Weights of a small transformer language model.
Architecture: LayerNorm before each block, learned positions, biases, untied embeddings.
Each number is 128 + 32 x the weight over the matrix's rms, rounded and kept within 0 to 255. Layers, rows and columns count from 0.

# layer 9 MLP down (transposed), 512x128, rms 0.0789, rows 342-368, columns 0-127
[[163 133 105 148 163 102 105 124 141 123 103 148  88  99 148 180 103 167 145 111  70 151 129 104  85 159  90  81 147 116  90  79  70 140  69 136 127 126 110 125 150 115 124 113 189 101 149 126 196 164 138 135  99 154 180 177 132 136  68  70 111 184  31  94 104 120 102 117 114 126 124  95 184  82 123 119  91 137 102  69 104 154 136 154 120 151 138  94 129 158 156  76 130  42 125 153  98 102 103  78 130 165 100 150 175 128 103 182 145 116 137  96 153 103  97 127 147  63 154 103  95  63 154 111 173 137 179 115]
 [114 135 150 156 115 121 158 119 141 151 159 136 128  89 161 144 155 146 138 150 157 127 138 110 147 152 117  44 108 151 114 155 109  99 103 179 160 162 126 104 111 103 118 119 113 143 115 135 176 123 144 124 121 142 163 132 138 152 215 102 150 105 105  80 146 107 194 118 119 162 126 129 114  58 148 103 132 118 156 100 115 125  85 152 166  65 157 131 143 184 203  94 139 135 156 111 110 140 153 155 120 110  70 127 154 155 152 113 166 142 119 167 151 108  81 132 141  75 117 143 121  93 131 123  90  70 162 157]
 [175 122 146 147 157 131 116 103 122 147  89 164 166  72 143 116 164 212 146 136 169 104  92 144 127 134 151 124  65 121 152 141 176 113 119  95 143 103 174 105 137 115 133 110 130 131 117 147 106  75 108 156 111 141 147 135 143 117 113 139 101 132 161 130 140 147 129 116 125 117 130 132  95 107 148 144 147 116 128 142 100 182 106 105  77  88 156 138 158  75 109  60  80 149  82 167 163 163  52 132 116 100  68 132 146 133  86  97 127  92 131  95 164 144 212 103 140 140 122 133 124  65 112 193 178 160 128  99]
 [159 109 118 169 156 126  93  89 126 160 162  94  75 160 139  78 157 170 104 147 164  79 127 112 209 164 153  92 104 107 133 139 118 158 155 133 115 106 108 181  93 133 106  93  90  74 191 156  97 148 109 164 148 115 169 141  92 140  85 127 101 144 182  58 112 140 163  67  98  88  49 127 190 140 181 102 153 128 112 148 130 143 118  93 119 144 155  79 142 199  95 109  97 157 145 131  83 184 146 111  60  80 108 134 112 135 127 158 162  49  96 207 137 151 138 128  83 145 163 122 113 125 106 115 113 104 202 111]
 [114 130 130 104 164  65 168 103 187 164 129 110  85 200 188 167  99 183 122 126 116 114 125 138 146  85 154  81 113  97  84 187 143 117 143 146 188 141 154 127 145  97 162 149 168  67 211  96 119  81 128 165 132 129 142 145 162 125 114 191 125 157 112  89 139  81 106  98  96 113  99 128 136 110 108 150 111 105  59  97  98  86  67 123  95 148 130  98 149  86 162 104 126  74 169 174 140  94 113 103 172 103 175 158 145  97 141  55 125 147 125 132 160 136 130 165  98 126 134  82 111 147 166 162 118 117 152 139]
 [181  77 126 127 102  97 120  94 186  91 137 180 128  99 149 175 191 151 170  77 107 139 125  85 149 239 129 113 132 172 135 155 174 116 114 148  96 129 150 144 142  73 137 133 132 160 109 151 140  65 162  41  53 150 164  89 125 125 129 146 128 151 174 122 128 113 135 129 176 129  74 109 162 112 118  86 152 140 146 145 148 109 162  91 132 105 153 202 141 207 105 113 171  81  93 144 118 107  91  86  97 155 104 154 167 110 162 125 114 102  51 125 129 117  82 111 182 161  73 142  93 113 109 141  91 153 117 104]
 [125 130 194  75  98 125 109  98 121 117 133 162 121 146 129 133 111 152 114 121 126 108 131 124 157 130 122  90 111 111  59 123 113 145 114 134  84 173 124 105 130 128 155 120 182 134 121 147 163 143 118 163 126 125 126 101 150 102 144 184 120 119 118 155 137 109 171 135 121 127 153  78  90 110 165 100 132 183  70 116 128  69 150 150 184  83 125 156 164  84 133  92  88 113 109 141 136 108 146  99 113 107 201  46 118 144  96  82 164  64 142 112  88 110 151 162 132 128 101 197  97  51 101  82 146 145 119 162]
 [131 101 115 115 124 133 175 153  79 156 109 154  95 116 118  83 129 179 181 109 148 122 122 146  76 135 157  85 165 163 154 144 116 142  69  98 119 114 124  80 122 120 145 127 125 120  89 117 171 124 166 119 147 166 114 126 144 124 122 114 157 132 123  82 112 113 176 123 122 179  77 154 174 132 112 148 128 120 148 123  71 103 101 144 127 121  99 121 140 117 123 104  91 121 154  96 113 152 134 158 101 199  99 160 169 133 126 125  68 130 139 165 135 154  69 102 158  93 149 100 116 209  54  67 165 108 179 142]
 [131 137 209 144 117 120  93  44 102 109 128 163 112 120 109 174 160 116 102 131 155 100 132 114  87  80 135 168 101 156 119 181 163 110  92 197 101 108  82 164 103 143 100 116 116 109 129 125 144 132 142 114 121 106 121 109 205 217 190 157 114 124 187 103 161 127 128 165 107 144 153 118 169 107 141 143 126  99  65  86 176 121 129  87 176 142 126 134 127 135 156 115 142 127 118 162 153 119 102  65 144 151 146 101 144 180 163  75 152 103  91 146 104  50 102 103 125 166 121  97 155  94  64 139 198 134 139  99]
 [104 191  37 128  86 116 114 169 184 155 198 141  88 160 145 127 124 128 165 114 177 130 130 113 109 131 129 140  97 134 151 185  94 172 112 194 148 143 120  66 185 127 146 141  86 110  65 116 135 107 103 165 203 147 103 168 170 152 147  95 116 130  79 163 144 157 142 150 154  96  84  90 128 140 109 126 127  85 194  52 100 213 134 105 141 137 107 111  96 110  91 170 179 120 155 193  94 149 140 153 157 129 129 103  96  57  96 165 117 150 116  49 116 130 172 149  90 113 121  86 190 116  95 214  63  82 163 112]
 [144  62 138  57 139 100 134 118 148 128 147 176 142 132 103  73 142 123 139 163 153 138 158 161 113 162  79  64  88 154 131 125 102 131 126  62  78 160 134 160 191 144 154 113 144 132  99 133 137 151  72  88  83 138 113  81 135 120 100 155  86 117  52 116 134 158 109 119 110 168 165  89 158 177  90 106 120 141  92 135 111  89 104 168 115  97 118  85 147 148  76  71  72 104  76 139 139 142 107 129 136 125  81  59 182 180 142 140 134 119 161 150  83 128 165 119 111 113 131 109 122 155 169  89 110 135 225 103]
 [ 81 187 169 124 164 148 132 101  65 127 159 132 153  77 164 151 123 104  53 154 140 124 156 169 138  75 149 148 142 122 136 126 102 103 125  56 149 169 159  96 110 117 127 101  87  94 119 115 112 104 103 173 129 101 108 156 142 135 139 176 140  76 108  94  99 163 123  62 176  98 138 148 111  95  98 143  91 148 104  60 136 100  63 115  68  99 140 126 122  93  88 111  88 110 126 138 136 159 111 180 106 122  90 132 104 126 177 141  79 196 133 107 140 127 157 138 156  94 134  87 100 136 119 159 117 122 139  64]
 [143 166 104 103  75 134 138  68 171 161 113 149 123 113 136 120 141 141 165 147 150 116  70 121 108 169 120 124 187  98 159 126 112  96  92 144  90 163 122 142 130 225 123 185 154 126 176 153 112  77 138 102 112 189 113  85 159 163 152 124 146 145  69 145 144 128 124 112 154 140 185 129 107 150 123 117 102 160 124 110 153  87 123  76 157 118 129 141  56 144  78 129  87 129 147 149 147 222 109 105 189 176 119 117 142 135 127  94 152 114 169 156 145  98 156 138 119 138 112  99 132 136 126  94 195 121 181 139]
 [156 128 121 124 125  99 147 108 187 151 172 122 109 118 167 148 170 109  77 176  62 109 135 140 161 153 113  97 159 123 133 105 109 146 151 144 154 131 181 195  84  99 118 164 118 119 111  95 112 146  73 114  92 137 116 164 215 166 134 103 103 173 120 106 107 141 130 128 180  67 152 133 138 150 145 107 128 160  75 119 126 137 130 142 101 106  94 187 178 116 146 147 161  92 108  83 129 197  75  39 140 179 120 199 197 125  61 145 101 215 132  76 175 112 124 154 157  58 176 159 193 111 112 139  49 132  76 180]
 [130  68 115 165 194 119  90 167 102 153 118 107  86  66 156 117 144 138 146 155 154 110 140 160 124  61  97 140 131 169  88 152 110 156 122 115 109 118 182 138 112 106 158 126  97  69  86 120 127 122  75 115  77 106 153 112 136 128 125  67 111 118 108 139 155  95 181  99 122 152  76 176 102 137 137 104 129 144 146 181 155 160 131 159  95 111 151 118 186 141 163 160  97 115 127 158 187 146 103 139  86 130 134 126 143 121 125 130 144 105 101 103 123 103 173  89 145 102 145 151 129 126 157 129 127 181 156  88]
 [119 140 125 108 139  87 142 105 135 119 157 154 130  91  93 133 118 119 149 123 156 135 178 124 118 145 105 115 160 117  95 236 150 159 108 133 119 104 132 153 194 155 174  70 134 146 110  54 125 221  93 144 112 185 148 125 155 167  73 142  72  85 140 158 132 169  53 107 126 173  98 161 145 138 150 122 100 147 120 131  73 140  92 117 128 142 119 139 123 162 149 160 121 164 156  75 111 125  82 132 104 149 188 148 138 162 103 103 172 134 117  87  74  86 146 142 154 155 133 101 107 152 122  89 159  66 124 148]
 [112 150  69 140  55 206  85  81 145 121 177 182  41 126 194 102 220 117  98  84 109 194  78 122  64 159  39 130 171 108 157 127 114  89 129 126 101  53 122 162  84 134 134 130 137  78  80 139 150 114 134 117  97 197 173 170 144 139 116 143 102 141 143 233 107 138 138 119 133  92 109 237 110 147  94 107 106 171  86  65 148  89 119 173 121  80 106  99 108 132  98 208 102 133 100 144  87  98 107 203 167 119 123 156  66 106 108  85 151 170  76 106 162  92 186 126 113 130 107 155 134 126 129 154 105 119 127 176]
 [ 98 143 131 100 215  91  91  93  89  67  91 158 147 183 150 125 137 142 154 115 100 163 169 130 126  84 130 133 118 129 119 137 157 112  98 156 170 113 151  88 134 151 126  91 118 122 162 101  50 123 102 100 171 133 186 145 145  98  90 140  47 118 144 144 118  85 118 111 226  99  80 166 128 106 137 135 133 165 178 148  77 110 104 144 143 132 184  97 129 114  98 185 159 131 130 122 123 127  98  88 150 110 170 151 132 117 110 164 210 159 159 121  96 170 125 152 152  98  98 108 129 145 118 175 130 163 109 140]
 [163 112 129 120 118 171 122  60 115 146  94 133 146 106  75 180 190 178  88 120 102 113  91 137 117 162 116 161  90 132  71 178 129 155 177 112 160  85  94  58 163 108 160 105 147 116 159 148 152  81 156 127 115 156 119 127 144 121  91 138 165 126 152  93 139 181  66 138 113 169 111 135 130 105 218 156 166 124 113 143  80 138 122 125 167 123  87  67 111 134  58 140 177 170 130 140 115 122 109 101 136 161  67  99 118 154  78 103 147  89  97 118 146  86 161 149 126 154 131 161 119 167 126  60 148 193 154 145]
 [178 128 109 130 104  88 100 135 171 102 123 179  96 133 156 125  71 103 127 107 168  95 122 132 145 131 138 176 129 135 196 122 150 101 116  87 124 129 178  88 135 128 179  80 137 164 117 105  85 104 110  97  62 133 139  91 109 132 106 117  88 141  96  85  86 104 174 128 186  98 124 167  56  99 127 188 141 137 103 163 106 127  94  95 140 120 142 152 113  94 132  67 197 121  76 158 127 152  95 200 105 112  99 188 177 125 130 165 136 173 104 116 127 102 124  99 155 139 118 122 105 120 136 113 136  92 122 162]
 [112 108 104 149 102 127  84 136 138  70 127 128  98 107  83 159 144 165 117 182 110 100 194 127 134 162 142  97  99 159 161 114 193  95  93 192 122 119 120 139 118  48 153  98 127  98 146 175 121  98 183  77 155  85 140 143  92 105 180 185  83  97 147 108 144 119 151 129 113 116 115 101 123 120 102 127 112 170 170 122  79 145  94 184  97 152  92 159 153 181 114 132  85 141 166  70 130 115 130 126 118 143 133 117  86 150 186 153 124  71 150 139 138 113 108 155 155 122 143 119 124 169 156 127 117 136  79 134]
 [ 82 154  88 109 190 112 147 137  97 124 142 131  94 142 133 104  81 103  46 122 163 114 114  43  88 132 130 150  94 190 111  78 121 135 156 121 148 149  55 135 155 145  98  96 140 155 150 135 109 150 124 116 166 138 122 136 151 148 110 126 122 147 145 107 115  68 150 173  96 153 143  70 128 106 209 161 140 127 155 137 152 135 132 120 176 104 165 124 134 112 154 106 130 147 172 145 106 132 105 134  83  90 187  72 164 177  63 171 137 146 121 166  94 121  90 152 143  78 116 115 144  95 120  96 178 136 112 134]
 [ 79 153 181 136 140 125 115 137  93 134 159 147 169 120 150 167 119  97 131  86 170 185 109 127 144 124 119 145 108 140 147 165 173 145 139 170 101 103 121 124 173 126 104  79 160 125  88 146 188 106 130 109 147 158 125 140 120 133 135 148 155 106 149 165 107  39 144  56  93 117 120 113 131 155  73 119 113  71 155 140 187  98 143 120 132 103  86 141 119 163 130 121 154 103 161 126 129 121 155 151 118 109 119 120 106 141 119 129 137 137 133 133 184 141 104 168 141 120 121  87 101 125 119 146  94 159 128 147]
 [141 169 181 138  91 176 130  84  56 120 162 165 148 107  93 130 168  95 130 123 160  79 119 127 169  88 129  91 129  93 184  90  76 137 148 178 143 191 149 120 123 105 140 116 130 170 100 130  98  79 135 123 125 144 141  77 150 124 112 137 156 152  95 141 126 129 164 113  91 109 120  98 137 106 177 135 110 107  89 103 190 163 191 149 174 130 132 136 145  94 125 162 131 144  98 110 136 111 186 157 117 141 149 148  83 134  98 152  81 147 150 110 146 122 126 165 149 105 141 127 134 149 144  97 102  43 127 123]
 [105 113 114 114 108 124 128 118 114 140 102  74 117  87 144 162  88  91  77 111 120 115 108 126  85 121 119  84 146  61 122 104 103 131 152 118 130 150  45 121 133 123 106  87 143  94 167  87  67 117 163 112 168 137 112 165 127  86  61 119 161 142 139  92 137 156 101 139 156 115 141 170  97 119 116 143 159  43 207 145 182 168 154 133  81 142 185 175 153 165 169 124  43 110 173 153 138 161 103 122 236 150 146  97 171 151 121 166  91  84  84 143 125 201 128  89 109  50  86 169  65 119 101 112  83 183 183  73]
 [112 111 168 122 136 109 174 140 120  92 146 158  83 139 113  89 158 166 148 130 128 119 131 108  87 138 109  90 115 137 126 135 115 162 109 192  91  71 112 126 124 108 143 214  89 164 145 152 130 170 141  99 146 182 148 161 131 135 181 155 134 150  89  71 138  80 147 130 139 152 192 135  97  99 101 110 113 121  63 146 114 130 131 133 156 182 129 105 139 159 143  98  79 116 139  97 134 102 134 144 139 120 113 154 137 140 129 110 137 125 146 132 115 127 122 153 124 134 154  96 124 113 100  89 129 132 206 199]
 [134 122  25 123 163 137 165  97 127 171  77 111 122 160 146 174 163 106 120 174 185 149 152  98 134  55 157 112  93 107  75 162 180 142 135 150 149  99 154 117 167 136  75 130 113 138 158  90 103  82 109  74 133  18 126 141 140 141 124 139 105 110 157 120 107 139  99 143 198 109 101 148 115 137 122 156 155 165 156 162 171  88  93 100  49  82 117 154 130 128 180 119 148 157 134 117 126 134 118 116 128 158 152 175 142 144 107 130  68 172 128 119 142 141  74 104 170 131 131  82 102  93 131 251 131 160  95 152]]
# layer 9 MLP up, 512x128, rms 0.0786, rows 343-369, columns 0-127
[[188 206 134  88  88 138 143 100 123 106  96 151 115 141 103 131 121 135 123 104  67  78 139 121  64 133  70 171 124  93 139 165 107 151 154 103  77 160 153 201 157 114 150 165 138 141 158 137 172 150 161 129 145  51  54 161  68 169  89 187  79 150 180 157 162 106 130 120 122 142 159 143 137 174 173 156 135 116 102 150  84 141 131 145 156 143 130 138  53 112 166 164 115  38 111 173 146  87 178 116 118  92 153 110 101 157  80  96 191  90 109  92 113 141 110 128  59 156 111 125 124 152  89 135 148 104 107  74]
 [125 151 137  80 132 143 136 137 129  85 118 131 152 202 175 151 138  91 105 154  99 146 115 168 161 112 133 156 168  89 111 143  80  89 164  96 109 190 166 138 151 175 136 130  88 155 114 130 128 141 171 121 108 142 110  98 135  84 159  87 160 117 111  93 127  86 100  99 163 151 127 137  88 135 135 190 151 130 114  95 118 109 159 122 119 120  79 152 147 153 130 172 108 103 144 112  92  97 148 139 174 132  88 115  86 146 109 125 158 133 161 120 148  80  78 138 125 175 115  90 138 125 118 138 140 130 129 103]
 [ 98 114 159  77  97 129 151  95  77  58 149 216  98 131 111 152 183  93 133  85 156 112 159 126  85 101  77 166 150 162 132 149 111  97 110 133  93 147 139 107 177 219 102 119 129 198 142 118 135  98 126 140 174 137 104  90 150  81 153 165 125 161 103 124 177 135 120 166  98 147 146 140 115 140 143 104  65 171 127 161 164 161  67 147 129 173  91 107 174 119 110 138 161 150 167 132 163 135 130 103 144 169  98 114 112 163 109 125 101 116 137  94  93 105  76 165 161 150 122 156 201  77 149  94 104 139  95 119]
 [104 162 111 109 138 189 114 145 129  85 198 121 142 130  86  91 155 129  96 113 176  79  91 121 123 135 128 164 111  97 107 119 177 146 107 139 107 149 192 167 125 142  98 108 166 145 129 124 137 125 113 151 199 111 112 147  67 156 151 110 172 126 112 195 128 135 145  92 121  91 119 131  76  67 146 150 128 139 167 117 147 111  87 143 178  89 107 158  91 141  70 198  91 171 121 137 113  96 157 175 125 151 135 113  98 127 133 115 112 134 102 133 123 131  75 106 115 129  94 129 118 107  67 141 186 136 123 165]
 [105 136 131 179 117  67  89  99 168  72  54  73  72 145 157 160 146 146 146 149 157  75  95 149 104 115 169 107 148 152 188 133 114 117 131 103 113 143  49 136  99 158  98 191  88 151 132  61 129 138 106 157 163 158 121  69 138 114 193 176 158 169 157 131 155 116 155 147 121 142 105  94 152 130 145  84 138  85 113 128  85 121 109  91 163 147 136 147 142 126 140 103 204 127 177 173 136 172 159 107 124 154 100 186 132 122 113  85 125 158  99 129 157  94 120  77 113 148 137 133 130  96 175 113 132 160  99  98]
 [153  66 143  94 193 148 130 164  89 158 126 161 138 169 160 176 116 110 149 113 128 122 130 146  78 120 115 159 148 165 136 200 116  91 171 143 140  86 170 105 177 118 117 115  81 121 111 180 202 108 109 139 146 150 144 134 116 169 111 131 137 118 138 166 167 112  70 107 161 140 124 162  82 154  70 129 102  81 148 119 165 152 183 138 132 163 105 125 123 138  99 106 107 105  95 145 149 121 123 148 175 117 159 202 162 111 153 138  78 152  81 140 136 137 119  99 108 100  92 126 167 170 182 114 105 117 159 118]
 [ 97 139 119 121 189 143  77  74 138  93 169  98 110 132 162 130 126 123  82 140 113 139  79 178 152 141 131 107 134 155 136 126 160 118 148 144 121 120  86 101  84 117 101 123 143 114  83 190 128 191  99 101 132  99 104 144 140 134 123  91 152  91  66 109 159 123  38 106 116 101 134  64 148 100 147 144  77 144 122 120 135 123  72  84 167 164 103 120  57 152 156 161 109  92 114 169 154  74  68 106 126 118 161 154 126 101 107 149 111 144 121  98 118 130 138  99  37 111  89 120 135 112 106 121 110  60  73  49]
 [ 92  92 189 123 134 134 151  64 184 133 102  57 108 120 116 136 128 117  89 181  79 105  85 128 116  56 114  78 141 139 158 118 158 135 150 185 112 162 138  92  91 113 123 171  98 110 104 146 160 176 111 113 133 122  58 141  84 178 102 161 112 109 160 118 173 117 123 118 110 102 122 104 130 179 134 146 137  95  95  60  97 116 117 136 141 127 152 121 134 134 152 176 119  95 119 104 190 124 131 129 170 164 150  42 105  97 151  90 136 137 109 130  92 165 126 120 119 131 152 135 163 152  92 129 145 152 106 199]
 [161 135 135 160 150 129 153 130  81 107 154 179 149 130 130 105 142 207 108 149 104 104 101 119 144 114 131 112 153 172  79 111 122 130 121  79 137 114 175 178 109 105 125  93 180 135 101 138 178 113 118 144 154  72  99 183 134 117 157 128 114 129  83 191 122 183 163  88 117 174 150 175 169 123 120  39 120 118 146 165 167 129 131 183 151 145  92 131 195  65 140 136 172 106 193 176  88 114  67 132 150 105 126 116  93 196  70 124 157 113 176  68 122 108  87 115 150 115 101  77  94  96  90  44  80  99 210 157]
 [ 91 119 107 175 146 167 168  88 131 166 136  65  91  99 121 105  85  96 100 149 186 160  74 100 162  49 100 143 129  89  85 160 134 154 139 150  96 126  88 150 142  87  90 153 164  60 203 138 122 164 194 164 159 146  81 129 139 123 189  26 158  91 135 132 133  93 130 150  61 186 149  89 139 124 168  87  60 141 147 123 147 129  92 148 152 148 120 117 126 177 189 162 105 172 187 132  79  93 103  80  80 128 172 118 145  98 132 122  96  76 150 146 170 100  67 107 130  81 172 175  75  97 168 155 147 194 105 134]
 [120  87 102 173  92  59 139 119 107  73 141 145 157 120 145 161 123 112 178 143 125 147 105  72 108 105 119 128 116 125  94 123 177 155  80 144 115 194 164 152 139  78 148 166 147 115 142 101 126 110  83 137 108 103  93 130  94 130 120 131  86 150 132 138 173 121 150 153  63 105 123 146 135 121 144  89 118 120 121 172 118 149 203 150 162 113 120 144 136 146 208 129 146 123 101 135 193  72 152  96 129  85 157 123 134 150  68 114 207  84 117 151 147 155  83 145 111 127 166  82 147  72  67 132 150 125 130  79]
 [111 107 161 162 147 142 156 109 157 131  82  91 140 150  73 124 161  93  90 141 123 162 152 146 117 142 119 151  58 123 100 183 144 172 106 142  86 123 132 214 154 104 141  88 126 123 159 163 166 151 112 110  63  96 128  95  77  96  97 109 106  70 208 126 113 132 113  84 125  70  69 102 130 165 160 179 120 140 166 125 121 100  72 120  55 112 121 118  73 115 131 135 154 151 132  99 129  59 130  80 101 137 143  41 117 168  88 175 141 154 153 122 142 137  87 129 112 131  90 157 107  81  89 158 136  99 127  87]
 [ 80 165  98 120 110  94 140  81 209 122  94  64 141 145 110 156 157 102 128 117  86 132 140 132 168 174 222  92 110 110 142 172 124 142 150 117 166 121 129 133 118 175 134 117  97 140 196  84  88 143 139 107 213 156 159 170 114 139 113 102 195  97  33 134 117 147 143 150 188 128 147 115 126 147  37  84 146  79  80 126 163  79 107 130 162 150 112 127 144  84 147 107  94 144 130 132 147  97 172 153 164 116 114 126 100 110  91 165 110 169 143  99 159 170  82 118 166 128 111 112  96 159 159 126 154 154 205  99]
 [169 129 162 138 112 140 126 100 113 148 118 123 145 147  92 116 117 143 121 155 150 142 119 189 115 138 112 118 128 135 207  96 130 148 116 139  44 149 120 115  95 171 117  92 107 148 152 173 113 178 195 144 148 137  77 168 126 142 145 106 125 163 168 128 136 127  65 142  80  67 175 161  88  97 115 164 148  72 108  87 142 111 154 137 132  77  72 155 131 100  59 110 128 182 179 119 116 140 149 143 132 152 168 127 140 183 112 107 159 171  96 139 144 151 156 154 131 109  87  85 111 166  83  90 104  82  38 198]
 [142  71 140 130 157 137 108 155 138 176 120 112 100 149 131 131 144 108 124 101 123  98 170 171 144 126 142 114  50  65 146 140 106 156 138 149 109 128 197 138 177 147 110  89  65 150  87 107 187 137  78 132 109 129  78 116 109 130 170 148 164 121 131  79 121 127 109  85  89 116 113 135 165 157 120 152 133 108  95  89 160 171 117 178 109  71 123 100  80 172 129 159 142 156 161 130 153 138 102  87 137 149  99 108 146  71 137  83 159 132 133 151 182 180 101 110  90 151 127 127 138 114 164 115 118  96 146 189]
 [126 186 196 121 125 128 192 184 145 119 117 172 140  85 120 132  65 166 140 109 143 178 112 116 198 125 153 152 130  79 148 155  60 144  90 119  74 156 113 128 122 136  93 131 142 181 135 211 185 113 139 161 147  69 124 117 115 202 140 136  95 126 120 110 164  86 152 106 138 149 150  97 150  99 169 136 139 126 165 115  93 124 130 108 127  50 121 205 143 144 160 164 171 155 165 102 122 132 140 170 162  99 158  62 173  95 217 179 110 188 134 140 146 192 130 173 127 169  99 171 187 126 193 110 147  79 146 142]
 [162 115 123 114  91 170 151 136 154 167 173 100 102 130 104 123 128 110  99 125 144 147 116 148 114 119 157 117 145 122 112 114 115 117 129  62 159 151 131 157 116  93 145 189 142 123 138 147 213 145 171 118 182 142 166 162  85 159 184  49 170 101 123  71 123 180 135 157  46 157 151 116 125 154 125 138 164 159  85 142 156 190 141 188 115 112  71 162 118 111 155  54 100 192 141 122 128 158 162 126 142  89 115  95 113 138 170  97  45  79  99 164 108 140 119 120 121 165  89 135 110 155 102 125  89  95 136 135]
 [142  84 154 122 123 107  64 159 152 126 119 155 126 103  98 110 138  88 136 156 157 172 171  99 128 175 121 158 153 153 138  78  73 176 140 183  72 113 163 163 115 107 124 141 102 105  93 117 132 147 124 150 169 112 108 107  92 148 143 115 134 105  74 180 120 139 162 180  80 151 171  87 120 149 101 161 110 164 163 119 128 141 152 144 119 138 105 215 194 162 157 130  69 128 175 121 173 123 166 158 168 109 168 194 122 122 185 108  86 118 179 143 139 164 110 101 160 108 142 108 122 108 196 196 160 114 122 128]
 [ 92 132 117 147 106 177  94 147  97 106 136 122 100 157 103 105 184 134 109 110 155 179 144 158  84 137 101 172 133 144 115 106 143  81 128 209 106 139 195  85 135 129  64 186  86  71  79 122 147 161 104 158 158 136  98  94 129 115 137 100 110 138 166 168 156  92 111 112  68 145 139  99 136 147  80  77  87 138 149 165 146  96 139 181 141  84 128 145  82  60 114 110 111 149 160 124 116 153 161 123 131 102 121 125 132 129  93 143 174  74 131 157 187 124 130 128 101 198 145  86 131 171 155  94 163 138 111 123]
 [115 169 127 145 174 122 152 102 105 133 138 150 136 171 120 163 123 117  74  91  92 133 122 127 119 110 121 131 112  72 119 109  80 129  86 132  84 159 109 178 183 109 147 155  53 164  94  90 145 144 137 117 177 111 172 119 132  68  95  94 140 164  91 160 126 138 104 140 136 112 120 126  90  79 126 165 127 141 157 119 135 125 120 169 117 127  78 173 141 139 107  88 113 146 142 100 129 187 146 140 178 143 131 118 141 111 133 101  97 127 112 167 128 155 167 119  74 133 196 100 125 154 111 109  54 124 106 173]
 [211  94 125 159  50  81 184 122 163 129 113 116 138 124 126 134 158 122 160 161 108 136 104 177 129 117 119  92 178 103 127 147 165 116 107 121 116 103 130 121  77 114 117 127  90 103 132  73 188  87 122 177 153 116 108 157  60 112 149 112 142 120 146 147 155 139 188  90 133  92 119 163 115 152  73 182  93 171 126 123 159 140 116 140 117 178  77 152 172 146 129 137 136 118  88  92 185 111 137  57 160 172 113 100  96  91 118  93 131 109 181 127 141  67 135 138 102 155 130  99 138 155  85 141 108 155 104  99]
 [151  88 118 116 106 128 152 166 153 130 108 127 142 107 147  82 135 145 108 149 104 135 132 100 112 102 102 127 135 119 115 151  75  87 149 102  98  87 101 136 118 144 138 136  56 132 143 149 127 134  71 130 140 107 119 117  86 127 134 183 107  99 137 116 156 158  82 205 130  60  89 106 108 107 115 134 125 197 180 158  88 159 144 120 151 180  82 145 159 134 158 101 107  88 170 148 124  91 168 150  85 149 165 125 116 103 175  92 101 148 111  85 135 133  87 120  92  95 141 138 156 118  92 113 115 110 155 119]
 [116  81 119 117 157 113 139 112 175 144  90 122 133 172 194 115 130 143 155 171 168  97 130 150 113 133 104 136  84 160  96 135 191 120 186 112 124 113  96 141 129 111  77 161 130 153 118 115 120 150 163 155 133 144 128 152 132 125 141 143 122  77 153 129  93 182 108  97  89  70 150 139 141 105 140 121 187 196 142  79  33 163  74 106 142 124 100 144  95 205 145 119 161 144 101 109 126  96 105 158 122 124 145 120 149 125 133 161 171 145 154 134 108 127  84 112 127 158 115 152 127  94 141 157 160 165 143 160]
 [ 59 100  91 133 134 126 104 131 173 154 125 138  79 180  45 140  83 110 181 197 129 124 163  98 181 137 141  70 126 135 121 130  84 133  52 108 142 159 178  96 143 155 120  96 102 111 153 154 195 206 110  95 153 112 132 123 183 154  72 157 143  58 118 123 115 103 145 117  88 124 186 161 159 135 103 135 108  75 141 176 119  91 154 131 153 137 108  77 160 164 115 117 187 157  90 100 145 134 158  77 171 126 133 129 113 157 117 106 142  99 127 102  90  60  77 114  94 152 141  49 184 156 181 171 183 140 142 161]
 [109 105  84  73 138 129  88 120  97 151  90  67 142 104 139 162  62  77 128 143 129 119 103 114 150  94 141 148 118  76 130 127 117  87 183  62 150 136 128 158 146 134 128  50 162 100 161 130 147  68 131 131  72  76 104 131 124 155 108  93 128  96 165 173 104 139  79 130 103  89  58 117 104 105 148 168  96 168 189  92 124 141 145  92 119  49 100 138 141  95  73 172 140  97 150 132 122 142 108 119 141 163 156  86 147 138 116 154 119  94 147  91 131 135 130  97 189 144  66 162 133 152 162 147  85  51  67  45]
 [118 136 112 139 129  93 129 168 142 111 192 163 103 130 125 124 108  71 159 120 118 133 120 180  89 193  72  82 161 167 166 109 136 159 156 108  85 153  96 132 158 180 106 148  99 150  78 121 136 195 168 121 142 212 155  84 128 162 150 108 114 100  78 134 143 126 166 122  53  44 113 122 140  35 139 160 104  97 154  89  89 158 115 167 122 159 158 107 130 155 117 151  99 124 137 156 141  78 100 147 110  67 155 118 158 125 151 105 168 106 128 176 115 116 143 182  45 101 133 132 188 222 104 130  93 126 171 129]
 [109 140 157 200 128 157  96  98 107 130 109 131 125 164 159 117 135 101  18 117 207  53 155 146 120 100 169 176  34 127 147  99  47 142 189 163  90  59  81 134 101 138 140  90 105 135 102 135 170 159 155 132 171  86 106  63 190 129 111 115 155 119  87 136 130 105  77  89 113 212 147 110 101 169 121 130 188  63 100 104  97 164 112  84 167 153 133 116 123 150  56 115 105 155  84  78 197 178 149 165 146 144 134 144  53 149 134  82 157 160 146 168 211 150 179 126 196  77 123 150 131 148 204  44 134  77  65  94]]